config.yaml
n_kv_head: 1
activation: "swiglu"
norm_eps: 1e-06
qk_norm: true
init_std_up: 0.0248
weight_decay: 0.074
decay_fraction: 0.616
train_tokens: 97690000
Each number is 128 + 24 x the weight over the matrix's rms, rounded and kept within 0 to 255. Layers, rows and columns count from 0. Numbers have three digits each.

# layer 4 MLP down (transposed), 256x96, rms 0.295, rows 194-203, columns 0-95
095100151172140120145127142119140124075119108129125154117101126124144163109139140107132113104135144121134107124166135155155098071124110112090136145137095112156113111144142138130147107136111113104159212113200113138103134152158161091101119092131173077102142114121125134116137123143064110167
180117136141121129134124124131105165114125120108143090153072119138103124183089100116122114154144099148102143132123125129103149151129085114087091107123110135137148145119116082143120128106128122121104126152140176117117109124111095120141132155101137085083144104114115179129102143161136123161
106129090133138133172124102177164109150175119136112149110125128163142090114118150133170096119121108156129138155114182127157092162149101120118116128145182159119096140137110135149156124115134147165148100094107180105122084080109135146162084127144126160120149121190095131112123107104127102085
112156170123150146157162135102142161133139117103103111099167118124105141100093116104121104098172150108138192112133170088164113132113169130119171164139140121182133140124111143167090113132156159121111126128111121077120105125121116114111135121115125125146144115176081116134110150113146137091
149144127109106109144144131124138106126171105118134089125136104133124144151162100139132120140118166142122176098185102121135146154107167113131130110156123120117130118093179110148120140124129174163103128113160062128101128122126133154117162105162115114154126139134149147120132115054072123104
141125104123093115135149096076126110118128100128129194158132138136146148092135133110151141143141163124146117141113094085109115092119135145118179176102126095133133109125127123126146137124113120157121150160126136176149148149090109133134082129141148145126109087122120115155120145145113142118
112141144101099101166098096140131128089139157145102119097143102112129088133150162108142094102098089129099139152105120156144133137112124109110140161142125131150141154120151131161130127151105096142129158140142177148121128119141144116134105104136135074084140134113122123107157135116110125138
090121115171156109136087123110122119133159138109104138084122108163117132117142135156136149120107118154089145111126121141136129119139095137141125142123123078121110147118111130128111155137148139146127126115141131167117130150132154152118121122161156126138124107137101111149091118127138133118
112103122098102075151147109132141165166160185148117144151089108136130127149145117137134139117108117130172142138150138120121137147158125186105178163097158125135121102182110100129105147133115109115137127115169112136160132120123096120149128117127109130127128129149102170146120139140155133160
181123156138145103154150148145139158146105113156101161131128095163099129124134149072106102121112098123135139152128113156139165128122133155122146124120168124155163091143128140155127075158182128148141125145150080135112137116088152097145130114149094110156109185109114128139129120142158108095
# layer 4 MLP gate, 256x96, rms 0.297, rows 195-204, columns 0-95
118105136132155111149131141098137122107091148116129124120086126097116143110135087170125108114161136135127133119130087141120129153124101162099139133080126117140135130119138107119125163133122111174103111102142119121145141138125149127152130184118108160153143143099162194111129104146111165113
150104122159070161098147052144124092134157154112153177152130117148135060125122117164134166146133110095127110102104136131130120165189120146120064176150114140111127144097126140090163128128076109156157100146158106119120161133128140145091111094173106108148149115135132143087135104103121089145
138141177111139116108145148103120127070121168109143158104153146144146144113142120101160115125178132110126188135156166109149096142130138137124142082136134147133134124171125107203122088150120121094128146119136128119141159133129124121117083130146154108088114133108151130122164128127138132143
148139137115140136070101130108096125120141117124107132120137108164086116107157094157174116138096120129090206120137100079143126185097153104123158084125126138120086145093144107157089100115115160117106081162169068172118130154132145189135110146140142127172115115098123166124085126097098118130
134134177118145141150127136145130128128153154142164072115112111103116157151118095127148100146121150111129100124112130119110151150108118123125153153103142129134099112126150135142121139125116155161143153121128106124148139175090122138112141159155127150137112156118121138089107132110105153163
153109173112074125135193091164120147102092144120134167140144135147108097173158149132162122138106113131114142097127157093141094129090167061117130119128143160134137142127136116148058131121143117134109135119131166149103115144146093135136095096121134140098107154131137171114152106129115152129
144139103189149114118022129083100129138154139086111152072119079156106092118164133179131148138111138181080157074118085117114165077131094161136129116153082066135066165056118093108119147149183125140153119117142103165128133152151169141102088101165145117197145141116098118175029101118131093137
135200145136179117127132117129128102146113124132159129098094130123102122133126122118122121149132110139138114139118129128142136119111092083131121120185106086161101117064152102131104139126134141184134111143114127120131191107142149122113106109128171127124146130100114107145155131104112138106
117138134136108131080161134148162155161155096161139130099099145133130115138124082116162127132145106075119143102107104100128162161173137117168112114102108144186157142119159102154144117173124119081110150122153127112152133165147094141122134183121151137128175136132109113116139172095116098152
132108126126090122129104109121117130146117083116143119126155158106117142120127134131108121145127138145072114136099095112158163146127135130118147126069135167134165114141112105113107118100110158080159120117143136171131128142088079171147105150141093102131150111135195100145117143101107129109
# layer 4 MLP up, 256x96, rms 0.324, rows 195-203, columns 0-95
109114135146119111103133130119157098135128125128113158140112124125117081092169106148124136094167136140145128125110090127146131094181132154168162145143139118148142122153124097117123140144129141129134120151132083104110170150139154148142129143149173130168136131091140137127115122112116130114
146081099131125155113155080108126107148175122114148122121109122128134108139121130124164108145132117125097112146170124091152138120147125126148126110112164141115156108115083168122131118154109123148155122117138112126164133125160154116135139121140119119171182145126142061143137140141147092143
080135155093166123087094140141132104125140133123134139090135172179115142108146134109120129136128125111109176104150146069139126127115147149128157092142109153146128142151114120138111171156090183148120132109128083154135114083149140138145136133140137125109143100104109134083116136113085136142
143119128118125087117113148144115140141138143135093131130137095127118127122167152145139117136117129126101176072130112097139148144112155148117153105125149131132140114100148126144126103137146170123107116118138126111111118113156131137171114133119153136137116121097120121129114133106104116080
133125116110122108145094116147076122117119148117095139114098153126119135120149140100132109149119125126116114162109122156156148152072143116179146142129136123139122087108112100160133126091127175131123165123138131135136134138117152099099092146144145136105109107070146144171146144083109125153
129108139140136119162122119149135143122087106107121156128117112117131153167137167168143145092138128145122163113166150134125163110116118110110126131076104141167090113130139074113082124123118114137116153124106143119163109132132130138107150052114150121107106135134133154121084142092148119124
132155146119107128142159120138109123132146107131135131161122148103132134137123119113106101130133113125133108149147146116111103128143148131133102148148126127130152114135149117133147123109116141102119143143126148097130121133135117089135137114105118123108138133117156128104151140113141125108
142150111102107134121111130096147101114155086096145135115172161143114071125121126135124148135127149132098116139160117139141132141134102119124134113138118112067138140108101098132166129144107125073133114149173119151142133140130100115125119114124121132132180138135144146129093130177144158138
124161161140134102085188122104139140118103123086064129121137128146106114135141138097137146148136092105092117108123092126149137136102118110109136111111144145104095150118149124189156155129112104164076114157102135103138131113075164140111127135147079108112128110113151163074161121101126122116